Each number is 500 + 25 x the weight over its row's rms, rounded and kept within 0 to 999. Layers, rows and columns count from 0. Numbers have three digits each. The size before them is the row's rms in percent of the matrix's.

# layer 10 MLP down (transposed), 1024x256, rms 0.143, rows 29-83, columns 0-127
108:510455483456484517449496483517466491569510506501511550524498468501475502483518513499488515484495474489476516509478499506530467515464474499508454468532478464507487507522465503504513502504486534447516477518527476532539498532433462486451528579505534525504479485491509504505489520471561489498541518497530523470522471511457494482530496540494481470513492494506520478484490516520545522499525
106:503514507511515454480521502497486503433526535515510501525488494482539511472482492518504480511521514507520482514548507476466491501505480499470504515520497496511536529473525502542539504488514476517505527466497512515495516475504511473492455465465469485447481481517507535475557525523528513507494488477497506496474498550459491500489478487535514511515512491499483518466484479484510496471530
107:524526549451509484520488573512497485515504465493577443521489494540513500470536480486530474472520529512452505517541528487541513548517477518522521522525517500524458486511554508485492494518486504493506513494496505500526535523507517506548506532527509506490508524501532512481504504505478528549485499488507483536472498457510499467482474482513516507526511491486507516533545502476483458517507
112:446511510502472469486505501478503501511497474533473515468520548470488488462468588509519496544495492494568525514480463511517499494505487508514483506545485533482487549498487559536510467490513530463505523472516520530510507477471480509501453500505485500499431492515531507512544475485517482519475492487479477499460504485519518530490496475508509500480483460521473514535561482501470505491495
111:477449503510446482465477565508513486490507553557509500504510444503517443529478467493503467497508519474446498542523487484488535522501526511510491509528516511470534518498510515505525519461453523497494534467524465483528532476531510514478501468478505496537485511488485507527491575464488497454481449495514530521491506508486535485527484474558523461492515478455478503501522493518512548488524
098:498544503558475542495495467493465553521480492487520502522488480464500493554524545505462471492525507537465516480468519477513497503532525488473511518498512529514445479454543533526548508476533464476521502536515496496524495474454471481488498508520494490500463505436482466509476461515508528509541493527498473499518444509478516512520483526516504495485537476498460522516488473487466507491478
065:491520525523526463536562545501498498505449495517517537494511484527487464503515511525477498507490516519519542512532465524488486510517498495462495528529503525465525491526490526525491505463503520479465489469526474517499518508503478524514525460462453508490491511497522530487510502525501496509495504504482472545482544512501495504480527562481483468459464514524516498492586540493509506478510
100:501471473500492533496481477498493491487529491512501491519504514523524503500489520451534498512466522472524568476482500477501508481460471481503450468508508472505501507536528509518553488517505496526432477471549534514507448534541524512481509503530530490537494468516525495488515471490514490492484509493489499534530474470494531510565421521557510489524467504522513513520499491512556478498504
109:526493515503469468498516510453539479500421494509508541463480507499479487504493500519458466543504509511507478501469493515501537511471455480521474520515477521512524493530504507472464470545500517453517484522472467466529479529533500536490490514507464494461521473519448493449534483489500531524525496470477485499506569478490519449503504474529484505495517445541476462504532483515504473567528
080:522531490500492440469484486532496475509531500529501523525535488506527476523516493499515446505495503515481476476530493528497491498494483456476457509529497491533464538544508464501492511538479503522489480465509454490496540488488473521516490518464474501474508479504520508493512511513519506445522524493493476572519530442496526483500531546454510534475508513524499478449590512478509531483469
095:501505487519481510497501519467518465481523459478557506488514547495478538483498495469467455526509507516491549498517514520445492533487508496438483509503534487506498529528519511494502496535460497509485491501502463514521523466512469505531531497492456497502484504509476523480494547523502492541496474500512497495472511524528527529555440517517529506512444496503526506521475509489477544481502
099:523496539485549518500496499524474488519479486484470511488460463493479470504497491506499528550497550504491498494442522515515537489476489492523499501511456496527527507521474473517542467520501484502517534503527503456498482501462483509493506497513488429552496426526495472529509455524492492506509519465542499492530579502449503468544452437499460489490456494499512520497534551498492465526464
097:530495503508533558439472519510505483470516469433497503515470497549532530473506476501506481534505527467528491511502474493522513493495504527520469508530465485463511516481468511486500473441488530499492515483511515502487480492513472474509501495512545490485560513499515479517474466557482524535472486486523533522447460519506501491483490495531525513498520475516495505520512473497475463494491
110:536501493500484546499492526507501513474466491460516498493513485516520534514530523538490543469473468474495549497516512454451512519479513467527490517468531470495540483493489477520503489488513540506498559489463518515527507523528512496438458513498484529518475450474495458480506519485481494523512528463521476522501489516512476506457498452500560543538507486489502463506503527507515484489487
097:493441524452498522461495497519509481508506473505505502514488528483522526463557502518510499474554490481482502514582500486502476579549504531501509499476516530513459505499494564500477478501453489481534477498499519500474507475502491463498479491471476508548492472467483504513440442469483493506478493487484470508470505514497544516516523509479528491500483485495510442531512488513512511521475
097:509450520543505524492458554498515522497505482553521474517523482467481487521483520461502481510509491525522502549483504473484536510505493478533506486489467559477490466519509488515481517515504515489529507495483513551500533512519454469497527469502524480544502507484527519541518504461470522491448497486535517473450494504506537476504536491445484470522499489497486524541476483530484524522517
105:486488491455509473453536497472490510516517512465458510479492472521532473484496471498565542488473519491489569509493539531497514487490483484497514485475467509496506515532539518499488468515545528471456485502486522493465546559487518513524521495495507449492515488517507532494460521492476514525522522506533495543470520472477527503488530520519490499489495542479506475505518515467510487483475
105:510497487468541505508489479495503518493521535495464475506511505452473494514499502533474518524480524480518479512487464488466467538479507478495465524500510443483527546474493517487497492456486498504521495512528539537513478516524420452519467527479507513531484498530491489483466529491523543516502508466515498495479460481520486501501452492536523487501496479479503501516493509491521480464486
092:490561482502514520498520515518477496528532495516509505516469498487529512458496497512496476462552531503495506481519503496532530547506518534502481504496495471453528513496519489540479507483487472543490509501511529493512476494468520526521463478501498496489506524495528479540493517529513489489511533458487489525479475501526490526498528523466516531493446502493473509505500504462499507488463
085:498518515490516486521499480527508507484516480516475446492482489482511513515518557533482515500475483536504516472512471468514527470512490524509448481497499495505488485559453486520488489495465477475485478526516473525494481529493473525495495525485487480521450476531474519459443499542507537515524511454535482465464413481539445532496565494477528523490509507477482504509553530510488486495497
096:496514496470493485478509419499521506504474516475490501458472508512511527499542522535459478508512540495506486456479514419538531517494490489504505502509556502516509492521489484481513486488497458510495458508498487492495507486474524478524486522522513522506472540485469522520528504500469529487497472519467472517489542544481506495496539483504489457494502455516475509508528447489522531456498
104:508468516486499524527460486514522512491524477537519497499486490489484506469497487472486447489508463487523489493442507494512483506485496533485535515491500524492496501495514539489494527509480498523466495481457480445516478481491527514502496500489460479509513523499492489510510511464486496461506479509520474482518420513486443513512474494472530504538514474500520508566490484493501483581470
097:484502500510477478480484500490472469481509503525481527466457481486506450503524473520542479469514482503465486512442556513545502478520563485510433489507539516535521476547474514552476479475456480492500524520523465478455517501470469511511518540471522501519496523504519497462517495477495528507463508503467541444502443502515516508499519517458506472477462540530531495480491467504516508484544
088:496530514473484472481507511521457517484542518503539521496499501485478483494529486445480540469487518494467513504507541485490539526545532463504441501505546527524458522521486551528515500496537524492514496488486521534489488504426491497494513504486504480519531488489486555520471489513508499526537440468526482483478430492522526525522491543534509481490534488496546506494513480497489472493534
110:534492479505449525509502514479495538506500484503512481489498456517524508497550465484486532494498519525477491457551488478444472485507478494519519486482523495521490505539558514548520534483549508501510499466515476514486518462523509494486483492480464500543521496480499498518501489508542472478538532497543478499505559510496502484468518452534540486517490489484547499515444477448508495514520
096:474511502455500503488496530474467467505504470539498458461503465502495489525496528490494522455515457472518512499500446495487502499522502527453521486479498510480499504499512493459448442501472548535500514487508502508546506522498479508508476534496509517515503492517524455512481492535517478501505455484434487466506485502475514508481511518504496503527477538513544504467525453471538495531532
103:529467487484504474507510507513510467516522523519525509524490474482501492513509474514466514476517472518522528574512522527502506496512437499524486475491514495536435536507492540549490490489477476496517483485473468517518498494555513482523501513530446491494458508498480485510534510541488518508523505515484489513494525503529524511514476512542541528515495494523492481487492489523515485494457
105:488490520493474509480493461534473466496473488519513491520503487493493506471517471512531571492512542525433445557493551462475490497517489461528494508493532486514509504512513458498470445484498518488602519522468507466495484483494511463462505522555501534484476486498524509473516503493508513469495459497512533513451486507506512501520519511510503484468547493491490505510493525491514500500515
092:498509488504477494501513499521498524484514503490484518497456449546505507487541488550529492540484503507532516503533535481506523523514474549509477513490527510478481484508539470503471494487488478532496526460500522495481507506470506517490494503514528536534528481474470497427498536505513499508501503493485517493477519518524522480456504493507491483437503528523448453540544530546493504457536
071:531474533508499471526497519481495498499513501538488510487517534481523479460507501470477497516521486511534515437469482501505505546497474522449515501505549495490511534532504498499512506520473506497452467516500500529493502524453486504545478464506415456517532509486489501517543476540495491489505466447498496493483422491484491503489493524468506452478490497539526482484493518518499514530483
101:481561502505497472486465517514493486569494505523482499493484487546488489501532492501503458497468464458476450460483478566484470486470505481527468546494532534448500506509485495515493478456482524505535526497555496490507496505481501481494507502498494507448473491539542460543483524504548515459476479518486519481474496509510503484494459495497498460532515511488481525515436522488473486515524
103:485506491529540532521528548460527535508478537531520508551532482521506499505510525494530483523468490505498486518476516476508490465528516502521502463484484477470521494526510543536487526467536511483505496479507516500515516503496506508476469485487495501529493508471523460514522486516510499473496495518461467479504499465497481501531478528534456534492537488495497502492524537534472504508485
101:518496489495524497483506461521444495466548486514483510520497454473465517505508494517504523524514503474491454473490484447501524497534505449510485494535512489500480490484537495543510511459495501489506538494492503501496501473513485490479469513518480474517533472480472504496501446494489540504532472511491525559464547534485494520501542499477448511469465526490484470548494507498482520494521
104:511544482505510502479477501478490504484487520482526493513523464465481481497492507483534520487519515480464519520451543476495534497525437503527494516502507477552506443501454522505456488498492440545517532511512482507459546478486453523502502509520532516475500500465534483521503532540522560448506482498495490531484472517519455497472513483496506521508509489509490509489523495488463471496453
099:472490520478477456516486516484487510474496493480532481487508460554490514567551473493551453511458532505509469507485505508487483539505471499521507498505533514479498483506497494565508473506553487525471485495513466531480522471542498493490548528479489523518500559473545531516469487474491510521514506481527495471484529489516475491530554538523503525469521470501453516522504483517477480490500
098:501532480514535479482470547496517512536520512524450509480463492497495505472522479500452514519486466447481536491492465508504497561465527477435493485454516470516524453515496522505478507486497489486484514525496525501531551503511502478521538525455454470516492486537464475488497532512502495519521535486531488490539450524523503497521484522558516498542482527527435504517507490501498477508488
109:483525489516520529470497546525509510462482462502491473520484514505518499494513536516512521481483503509505447480514496487461491519525573478515511475485503494519509487476482478466504483481491484470511497441480502470499511455459486487482550519486477473497509519520598508538499524502485505464521495504508533557516406494501495488484510484452538518514523517515523524521497526453501502480527
125:499476451517494518512497520512490464479528555496503516476524490512489506524489494517508482499491441490462523519480470525492428544471467512501482542528517494475490486514472505495516543523493499501477474529501524467532433514513504481513461482484480512545468504531537490514493537536513506451479464504499457471542514483509506517502460503497481504481502498521518522539489501506475493505530
095:445457476497493484503524472502509506526480472523486492488513533507461469489541529456494524492475487503482524503491547496489527482487479471504453501473501532506494492521537528505512548529467485499515491489505490518531513489454493506490517472492508467519523449487501517531549481517485464501466461553516474454531507534481491512485460477516539493502489505495527494475469481475541533501515
102:510519509502541510507573493511501530511499529499509515473508464457524488515466482521464481469512501475492523531483475470525454537494486464520513496504475496498483548491517516492502519522505496498464544513496450495515501510455530477492495482509507498483510457516518502420484507480516504497502512465507487531500476528489491480512503516527521521490494483474490502492527491485468493465456
115:457484489528526539512477483515514488488528511510525505449508479494553507525473496491485521503513501500501526501503496487499470551501488489502490512484525491501511522482457489496498508505505493518494480435450501483537486462514524500498502454507472492473503535526516499570512492526509488484468510529442527493497468498513485485530471506520504511512466490496518506496509478516492446496485
094:549502541504462518543493460508516492523495507487525503522492525490523492479504502501463464521556524488478527497547495552482460522516542479507488459494484509519538531505555518519503499464479520478543543530493514535528514458502480514429472532479497483517472497486522498479498491509554535486491489489511520502524475462491518485489487487488487452443515465509488516459478490531529535531518
095:477513470513540473476537517464508520483485553477487481488502512542504525545462503562493521499493472470519490493528494512498531478514501439490548460518444464513556493498550464528493492526487489467535509529461482464503530549505505482479523579526489469512503504504461519493470494491472451543528486523486508529520515487483486510525540516489500543501538487491490503496501467494539504475528
101:509483486504470515468451501525461493493493486510530517483507511527474531465504507474508479517543556507506496533475511538496471522454517501501508509507458504490437495488469520491530512468513523531482485519505490511506529523498474470496488519439519470570494483507508477562537545552493471509512518469490528469481450495505499534529493473483477472519529494535486513521538455482480488491532
102:493524516524449512447454506458532509501500520504519503490511494501484517474506524488466460463491506538495529524506488485488498532462455470472508523505528506492535484466539501501498519497464480494487521521490469507503475507514500514468533523515510469492522475487499528528508470509494457464492509531483492523510497520508506478498477516490490479526531473512534484466502525505510509491512
099:501499514516470468500498476490518518486501539467538510503493481495520556509495504544513498512460488488492509500508482536527517521505480450521464522536507483505530509481512509523504510508472508481500467469491526457531508521461497464474457534477489526505527487482533478506495556515515457479494486526530525534483446459488479507476469511504489524502516483544543489471503497498483459471455
104:502483474463512500529507508475506516481479500490510470496513501518501515526425508488501491465444550541525501492503475479432502485511518495483491491522436438467497486538533513479507535509527502516491507493498503514460478477497467529529511576501547501474477448483468491485509508519512525502514502491476461542506475489514495525492518505468486507454491506532507471482501504551523505485496
108:531508508466484533503507495487568497477497513526524485559531486511501505478484467513537513471473516509490505521543474469483472503511520458501531445491512473510520524515542490466507475497517530489510513520527476502471527521515454506480510478482524462511531432475495467500526496480519509559543521421493515490512510509488513505498434524505544474522492479522485531507526445461519484475468
110:515462471496534506483508542512487547474515500515492502493449487512472459480506505495508496532485518519517506504524502527518512464495529512543495491472516489488487544548498471537511492454551519516524501445511506521465537517493517499472486508432438541479453490503487514478519544508523477488485510528452519458497543510499477482495534506543527468485512513532496530485478517511534525441503
099:468502528549519501488520480501494525487510491510490520511531520494496473500489503509549458511501526519498453452505493495470491471504528465499492544535507501482455510518496493503493485529481478534553495493486492492487465452437535502507507507514492502525502465466468519477494492500507456490477499504519467551501579507517501498478476527518518485556521537531500486545529509492466488494493
079:498503481499468418535482524510520455476514477515492489491545456507496485516485477507483506498526489497499485496488526481507479487494439496493496556456538484479471484513490502458544509461520506468475515493454473489455517540508525511518521512492512535437504545506471508490491503501504496481516465483523452496518491512451478548494509538503509498489516486488477508478509487540512487498506
092:463503476484505475489524563456495502473485458488571490491502497529451514471505525501500501519526514498505554563490517491507460466480489515515501500517494477491470487492499502456500506536521501443509488507460499478493481523499506531521501510459521518462492479490513483488504498494518480514497563475457504499505472452475469528476513482498467474488478496497488502558532485456543471478486
116:522522496492526465500475529460524526548477520496462467523510496463472544455542476482488493492525523462446494533494518533498505530489520504461514494472514495506530538520450555475474508533458505513471497540483501542488506544522529495495494486486560500514482523450492495518463486519474508515485534506490497513481481520508490496509487496532524511487457524516474534539507518480502511511505
105:495483482490447533544528469475488484474507521514494524490496505472506474500511501488507511531472467536496490554529474548477494486479540513543503501496508495477489494500579513519482487491505477493515507481533458471477460494511537493509527504476498524476488504489533486510512496478479523503504556495490518487529445474547507515505484524517496517530485527503461478495548471485508491549494
094:504514506524482506485491490513501503526473506500480505545554483472472518519538478516499462516467502486533526530514517465482486515475469498506515525483436553452552496435474543514440473486499504483463522529459491493526544490511517494521502519548553483482560539503494536448493518515455473500502509491480493447493503514509498490473451511474495509520482519527521487478496487500477479497509
# layer 10 MLP up, 1024x256, rms 0.14, rows 30-83, columns 0-127
109:534494460532449499506491518512525500465506447475506472501491475496522488510515519536500483458529450472513558490499501511477502526505482512517505536436523443518504484505527487468540516546523497505528512471526502506508517498514539453485520481497515496510482532506535498485512507526475501421499504525567495506484490509488482516518513531478474462473481478503482516517471510490516490504506
104:479516514477523476496496512483480553510536499481477488522476550512520471459510507481443481528502477479485524522458529495522508509451507507474507506484480513520524457520482458500558513512460488472499502456517518511483503525521510454483544506499516479490510520452446437474492542503474499482518484505488534482512521501535508504509490439473493491528515519503523524479506489547521490464534
098:472519495492502495490503496479509498501528455477482529498487501512478512482493459493495507559480535544508500489506497536488517516483472534495504521494506486533513532545487446504524503525487446484487508481565518481512499486465461512510471532492535504498490504507514500478516532478528515535480506503533516480507504501477509475439485481540489513548453431498500477508480507518490500501466
108:548464513502529468503482481516491476481501509507505508498553544476516482509547501465521493517507501514489510526455521468561522474483467551509492479512516463530442523526473535552456513483499486472488487541487498509526521495494545486466461499521458530514571519488450428536521489552509539487502497510504509470500517448478551466552478461505499451471481504527489483519516515513483487485473
096:526521514524503474541509503506510505483510545479525492481503517469521492504501484515476543478505512521490538508521538519500507506553506517485473523500510503512474490453471504511509531487504507463487483496509486491495507495489488471504500497536496465457470516468526478506486514522491547517475574535498532456478501467500508477515504563472528512479500438485478464552509495436535518479534
087:553511503485499517484480508512503521496497495501513464528495498493538498481474483489550487520492470509476479507504545503513529459488481508495526493512484486515509519483463457492502476526503490478510504514465460567548499491513508450515509564496522517497521499510496533485519496481490520451472513469516464486475531485535512505523456502484487528477512508527500469500468487535495509475476
103:460480430489524519472485479545526512476486501485531483502523476497511471499531469507455490503526520490473510481501517497488527506519419490496488493478482523506464485470502529520533446524535491491519510528502493545452559517455495486515498517502479558479498537553466504442510507491510533506472515516504495506498510504516504458456481532480509508449536492560520516489508534515448527468473
108:487469490517464534492524502450480520501539461518532512536482498523522500494488530596540472442488508469490505517464514494473493507504524483480495524467525495456476497532512508519547555472519523525466487485496580529501515506493474555529528484503512497510481489528522488508523518517457503467515571517523509472519512530486509475527511514515491525524485523541484525513516502518516539468518
086:457452502494491474496483459495448527497479490486552520475496505491484506464524499484504495459502499503527508489465509519515519502502520502466487493478471516496490500522507500485445548461480485476491543554513503465496485492532471460483476498546459504516505476511486501516528513523526529519463503513510535455540511524492472496475499523495469527514537517493468477523447509486506523473495
104:514480504520498447528473475457475516489494502479483491532492510519524510515495525454475460509445529500485507493504534483518489509515530480491484510517481509487513517483509487504533520542543508480468519501490520534456468486448495517470519479522519501499490455496475513542507525515477486520536549525496506434502501567499493518478510490501504499461534526556524525464515469500512557504489
100:466455518524531524446523487481492477495500512499446505514521514471509508437468523463513508450500538462460494481452461510530543543542484523476502494483505502513496527533486504495507507520517518503533522464493524479529477502516506502476452473473507498540491514487498538499519492481509508506496526461471498475513539486456440514512477547484527501506537514521484473522473500553501501527549
098:529495515493507500534510490508532504471501478508507494467495500504488544483503519536495531453472492497556463477503542506492510526497510513527513473565504534531475455518501511554514504500491471516493475543448505526486540518478518510472529489524484509473480486509490501500508503487502522470486440539482495530549506541494523494476552510509502490515465470514467503480471463502466540515492
109:499554515464503526481513520561501527466500470511481482495465490484510505475504488540473514474533513529483496465493539491492469544452510496499446455517470545537475503549546502511527489511501553466518497513521492450501527491516473534476461510517498517503471483477510505523518487487523511474482508486447462496543523496521505499498516472432513499491545499471466534502520496491508542457486
088:494511454528511513512496532500494478523500501484524531534477518537508484457476530504493472523477481506474504481481493507450498494543522503509519552490478508480504463540468424532496530475549492517498488484522490483508491529513487491522525506538492543501488528516508476487515522518519486465495530487510494487538499492499460514477510522503506519509480474509525515531476465474523491507532
098:500564476511488499520555496438516513501516489465524521503496504502520515492454492486499527540460517464491517467513512564473516486500489500489507501517480488512536479466488490509505486509501494492484506491544488472502512523504541549511503488500489497444511451518515480501515486509530517478515556521517510492535481466525483462462498526564527473487464518489517456530501484493525525510505
102:541545518555476455505510506520501476489527514558526518494490503470492553474529527501492488448505445496494471488458515475507507518497532470506481500517459492503495451502544491488525535518436474530500510497503493515488514467514477525487518507544518530482519506456509511477537530512495527496492489538453525471512473483489458489464522460504497529496503478533506484515498477511483505503505
097:487466532518495505554514460487511482481511509470467485508490489529543467471476549519536522492508515476490543508493507509521494521521459517538496543484491535548476510528479511541493513519502536485476500522513484526516509447498530518465510462517500496479475511525493470512463529531415490508496496451480498489465522471489495508527471523482491456515495510473505509512523485519504482503528
092:528500504494517541495459472515513501509509477506487477480497483548541497548535514526506506493505518511477497484500464536545509498484443529532511458493484561510480491486528540485517496471515482521519470528486462509522496482498478520481485480489524482505502498475501560504492492485557524467521483499467521506507512481508491479479491506563490523527504441513500478507497497490476450521537
093:501515493510471537471501507442489524496486527457501555497537522502536528472514474432544522473513528479515491505521518501468462494527494492470540512524501508475514503476501521486463499496535509488518553465474499482505491473514502466504519496475506500511540511510524497561516511463523450523460457493518532480497474530493549525482440485526514480505498522534518534480465522477501502472495
092:499526495505528427474509537525505502484543525531524520463511510496517515502437472477532493532484495464466512497486517524485532564504495497510481493505520501491506507449494509508515489490509519491527509552529492462521521494534522473547457528465494485539509453464504531484504456516488474520467556487496492516510469517483504539470538523460485571483526573488510491529505494474481484523494
112:469496509521482465475462539487505515489509457504526471489515499445487462477517492478489490516469493550508538514508485522480518486491487493486474533496490504476504495500484527505479476466445464472525454506490536522510502479507468473471501521560515527509505446530491518532519519514485436455554498505527477510481510528514501462499457504513533501515514511487496493469465498543484460524473
098:465506525510517485510516499490525514548498524476489500531490501456498492534465478481460463521507519516522529522478537516501533549487511446515479519483481514435532520502481503479530493513478565499488463462526540502499521505467486505505513469476489494481494492494514520552468465483510511445497472548509487499492501487495523493495468517483496455522471499510503475504519497516502499511491
091:504511499511508515529518449500520483519510506493469472541544504567511534477469459495490485463526499469510471444487489523550494516505494513480513499486470456537523472504524527499481481478491517506524501515500471485501484500463512514517516498523517524496501525532486489489499482473491503531461549584504543467538484563540565470504524506480518476501501505497478501478458531505487553511494
106:497481528500527499562482486476516512492488500503484547470493508524479490470553496471430498540483490508488469497536507448494487545562486461495498519518520501530519471509514446511493546467496468495482520458522476530506529493491491517521503506513528476469520492484489542508500554504480466453479500557515506487525495471507530470495529498505535470497535531481488462450519485504490532476455
095:564544511516518488495508521486516511505495530523508544469537499529508498487453498497539495516503509581500542488519476523516469471513492536533483480535517503524522524503441479535469528496493528506520472501490507505479488485486497459476530462513514480470469455502509505453488514499487490496463521567555490499507549506510478462523480465531514483465506509484477493507487500511514481482504
103:542541504471519492495503522509459498473520502511539489562499511538462484485482507540474516478530492511474514528475479497470499459475467499508473500510500499477490543473485492478472518478552503512515525461453512547540500500499494502547534495486489478514478516500483467580478526473511519519501542514452485513492507508499515518491480466501480531491513513500454529495520514515535492501453
101:478532530503520429493488482490505476528511529505507527505487474525489524511470504512532522540489497485468545500488472509540539470479528469550470499426504504477520485513522461517483482472458507497502514529493512486500468530478475520498501473507486452521489493496514523470485489497509505483496490512484508534484478510473551507491508516527508487499504498509526466480552507510467518504513
090:504488493489492486483489519536501521479496495537483490486482534502530470508474505481522512485523472453543544444438501533504488558483474490512528541496502456552504530510503492463515518480486514513507506490474515519521495506497459514526498533471476513498537509533467475484531526503515502501468535513526513521531532533505491465489475510489509449547483492484531506460468488500486547563504
075:524458496523544495514532548517461487497477543479446501534514513540515505510524473513480517458530480550510507498451446522473481515503538484526519477467529490475493542473496515483528513528503505490536507481500465513464565511516446524532498547489524497494515493509544506521494512476490447490524460473531485502498519515517518486511447421492511531499517511485501482471491515499492465493502
102:472516511515529475522537510458485448476469530471515501502467478504482485531524495478496519520506489472502532568534513519508483492505489528493519524502454536509498505526543519509471534493496510485460515506521472451520461543530474470536508472543487517467481516469452464515519547510504526498466510473469489484549497525482520513543524500508497474508503501523529496462520448505529500530532
100:507515535479527530479494486530510546535494484503476523544505491485524511467545493473495522550510452480510521482488496500502488499526464455478503517520508514534503502503480487484478488485430532489484527495494462489482479481501509522516481511535488542471515532509484545490492504535536498505462516467502519498511516522482529515514525521505517542444512490514478523476448434525479500479503
100:514496524501511510541491551483484501553463486508536458539485524510515517481449514507507458472481477485546463504499529555513472486524503440499502514487496464520499511514535532511448540524495503523517522485484508505470464526495499515511504528530506496504517491498456481502544480540483522492500476528492465524472505512523511472498515543498500486498482524523494486455482436571496502461493
100:515540505479508516487509491524476513486441543469515544526465489483480518515534518485513482517495483470550501549559513498485514509432484501482523498520541486505481491531482466486504520511457498488492502528458489540511496495506522477514508473507502523485521516513522531508470494521503509516518511507479520479513499497491537484522502512481493490493540535517475484525560494480502457458465
094:513509506480511495530503472531498487531499516529462492523493484468534509484536525504425480485480482546491520493480501527489471498462495462483525499524447584526489502460553501491477463487491500518507493493502552458540485471468526486467508531531471492487498475472488463474538522516526544513454471511475492496527514533498516499477493466498499509533462531471486478506515488522461493542517
099:522504476497516534443499492523462472525459475519502491497488482525453508499481528524527488535533495529535473539482475562457504452512492505525487474504470521493479502496543489468537470523517551564497464523495473490463446522487507504483513489517502534514504470494522487457489502497517501497483528522459479484475490506472521486507529498496497498470468430483521511496493518470499497476541
101:512462512502493523459530503527509461521508527479518504517534497504545520461502450489484483516490490505469511473486511471498551495507479471509551487513509526494504493533555504487515538484491512533491517514477465473548537540526508492491508495469529510499511487514480462480520494498490508519479506497475484543528514471518508518543483478570435494544434471523463503483507500537492464489477
111:507498489514500446467487470513474470461496504498521432493542454484499490521485492538487492520451503512467516532487479482526464524492487456505498494536528490470491496446506508490522493579485511466462510524545488444534479514472512515511502491494544554542490544504489499485502499508487511515532540465555511472535486508514483484469505495537479494505504486524463491500511496510468497461525
088:512467507483541492485472525490507491510520512481488487544513479528524503499522490524467476544476563528538503479528527498497477478489493489467522494520460531478502487485508444494539491506479497494488481531440465468480524533538496494479491481515516508500486510462516523509498493532544511492473502507505533534503468511548525497461526494478461527546551506507497541523547540476477494474453
100:468491496470504464460521527489467502533488498495501481458526516535485501491454512492553483492521469481541474490512532506504472442491510457495495513496544470492493462482481507542491487471519475548462490479514555507530485495475504536546543501486500536530560479514494501546467463490489506468477547507475466508507478490504532518488510476514478455517523514497482477527533471493488483493517
112:468529512504496521508491517509509538478516486491534501519504506534531530501518521492472491540555478458516464479475523515514533506506492504501529485470494520520516466511517504504529504499461498497483475522517515476462533507513508509463459504463533527486510487508458448494532505489522564512526480500515521512468512518499481522513510488513478568526482528510529502485551493496488490482450
101:501521520521490494529533499498486518518495483472476457513464511499472484439459497522534487531518532544496473476494478459490525531495510498472538476484465482519544490495503446494479502501533503501475544455451519553479555511482502504474499484499486481465506515521483546512523514529478517484478519530494530511515536473504543487494502507449490521473487515508505515513490480521476541502455
101:521497496493475542502486481512491503522560466503511511518506475485509491466488510510517462478484512529521497514490477489528467573478527542531511536507494492488468455510488555513489491470502475516491509494496514518467485481486464454490517460478540550478492486478514496475434516483510510472464500444437482512500536544534504483511484441500480533483501501532476487532507465508507497545476
094:479465512514466497493538520475503537531504511498504470485496446483480476510535449511493483509492498487478521546512509497484505506496469523487456461504560527522496502473495513519508517517500498476431539506523492538496535480462490526480512487512482518470507510498505530467510448470494531507466470510515494520500502488484475480466504512434486513478520486482456475500499525464475530544453
100:489492492524511497479458476512531508513466473504534525504476529485505480470483476531493516528514505485496442495501486496503513481526474482466459511500494447532517507484541503528451458476476531479513470510493481541516495476494504508500472480509481507490500494444503511518476515527504552483495501566501486524495516531490528508484458571458511505497519500484483466537497492495517491543493
104:483501415491509504505561480510494479461485463512468506479511491545527492510527512475503539465505497508497485477497499521470487423511508515540559483493493508522485501495487472477519507487493499491533540514520492482471486508496519475494501473523490478469514461490463484494482469485511489527490457522484461506496536533528561502504525487477496512528461520507508493508520448490515489522506
099:483484516523469498500458503512493534491509495520491527506496525508527514526547502499525487498476501544487523520504444496519496513499497476539482483488499496543448524465465471519527554520441525478511486476506541491546534481500514507492485511468500476446488513502529470531478501485536458561457451516461527478500501519520491475507499473527491482522454478509530499518486472500519563509504
111:484518531536499477528501493450511490472508481496517468513494473523516498506454455510464505470497509518493514469510437513501508532502477535489465449471505489500512536517500494442535502468468526460535499487510519523491547509537508487491523469478482531480484514470450457496524517451545505477489452466551521496523492509524475448505560512498483515534530542511469492530501546485516525447526
101:485468528453480551524468522479464489533522533498508516498479496530507496517488511512530505502510486456465496500493549487548510490529476488485471532519510452513478483502486500476525551544507457514483512486497493501532475539499448540495522499512494473478508522522510479477494493468482511469511489485532442473492513502512481505486535494505484563539500470521486478498543495499514530497480
111:481501483510518497498552470496468506505478490487495479515496471449515509513500493540534512473528565455497501558525500497495477455491502493531546492516500480531488507513522466498473483518501564494522480467525469462462496506470475512504493502494476474516511530497478483535507458489506478491505491503496495467485542481502510530484444474516477478496511545486505511462516479516458517498492
084:501496489496477483471553475522477480488470505498508531495483557484519509553479516480519470543484560555480518475505508512520478490538558508528509475493480500522508514519512514496536472486499517503542468494513462508498533451510514509504504485525472485539469495501490484516486496498539471510472501533474526464482522488513527522448503512487469501517463489556499519506464532435512486488502
109:497491454513502513464523477479469511491489506440532490510524524522522501507486533486533474498437506487447516462500494463521502503513467526490531504485509500495474503545461506499504488496493493528524449406482523514525517472526531443511501485505478529509467521524513472509497472518496499477520494474550537491487520513508505518506500498514488503508545503507505480522579514510449500435531
104:501503472534492490471516508455514538518552492482483510522523499488512450463533484471520531505504495473521510484501494501482509551541492485521479508509506456507498519525523496516465517509522497487467470481553486505451488455498547504471541562455532504495488521491491472500485543493539538504523490481540506497478514483498493517528485510490495527505455499501492471502436491523507540477526
101:515507534547507476495475488545517555522519565446513501448486494523496547501486501491450543446483488533523467482520523424514527506558457475521545490485516514521514521493464501495504526535518513500495508515533487552520528484468509479491523491532508511525506523507501499514489491469492451499510456533506501543457529520495485470506491467506504509508503473495539499483454483491514502535476
098:479506489475527470503517497491549517505505496469480491514502506505519502455534523459459493484402523451473494521515471496513494492539492503564477554504528502503509479458455526485513489494483542480447470548547516505481477507481512481543529492541483504499514492519471519478544517461537486510506503526527509554460503534481488475511528516503548502522530494516476489512511518492501493470503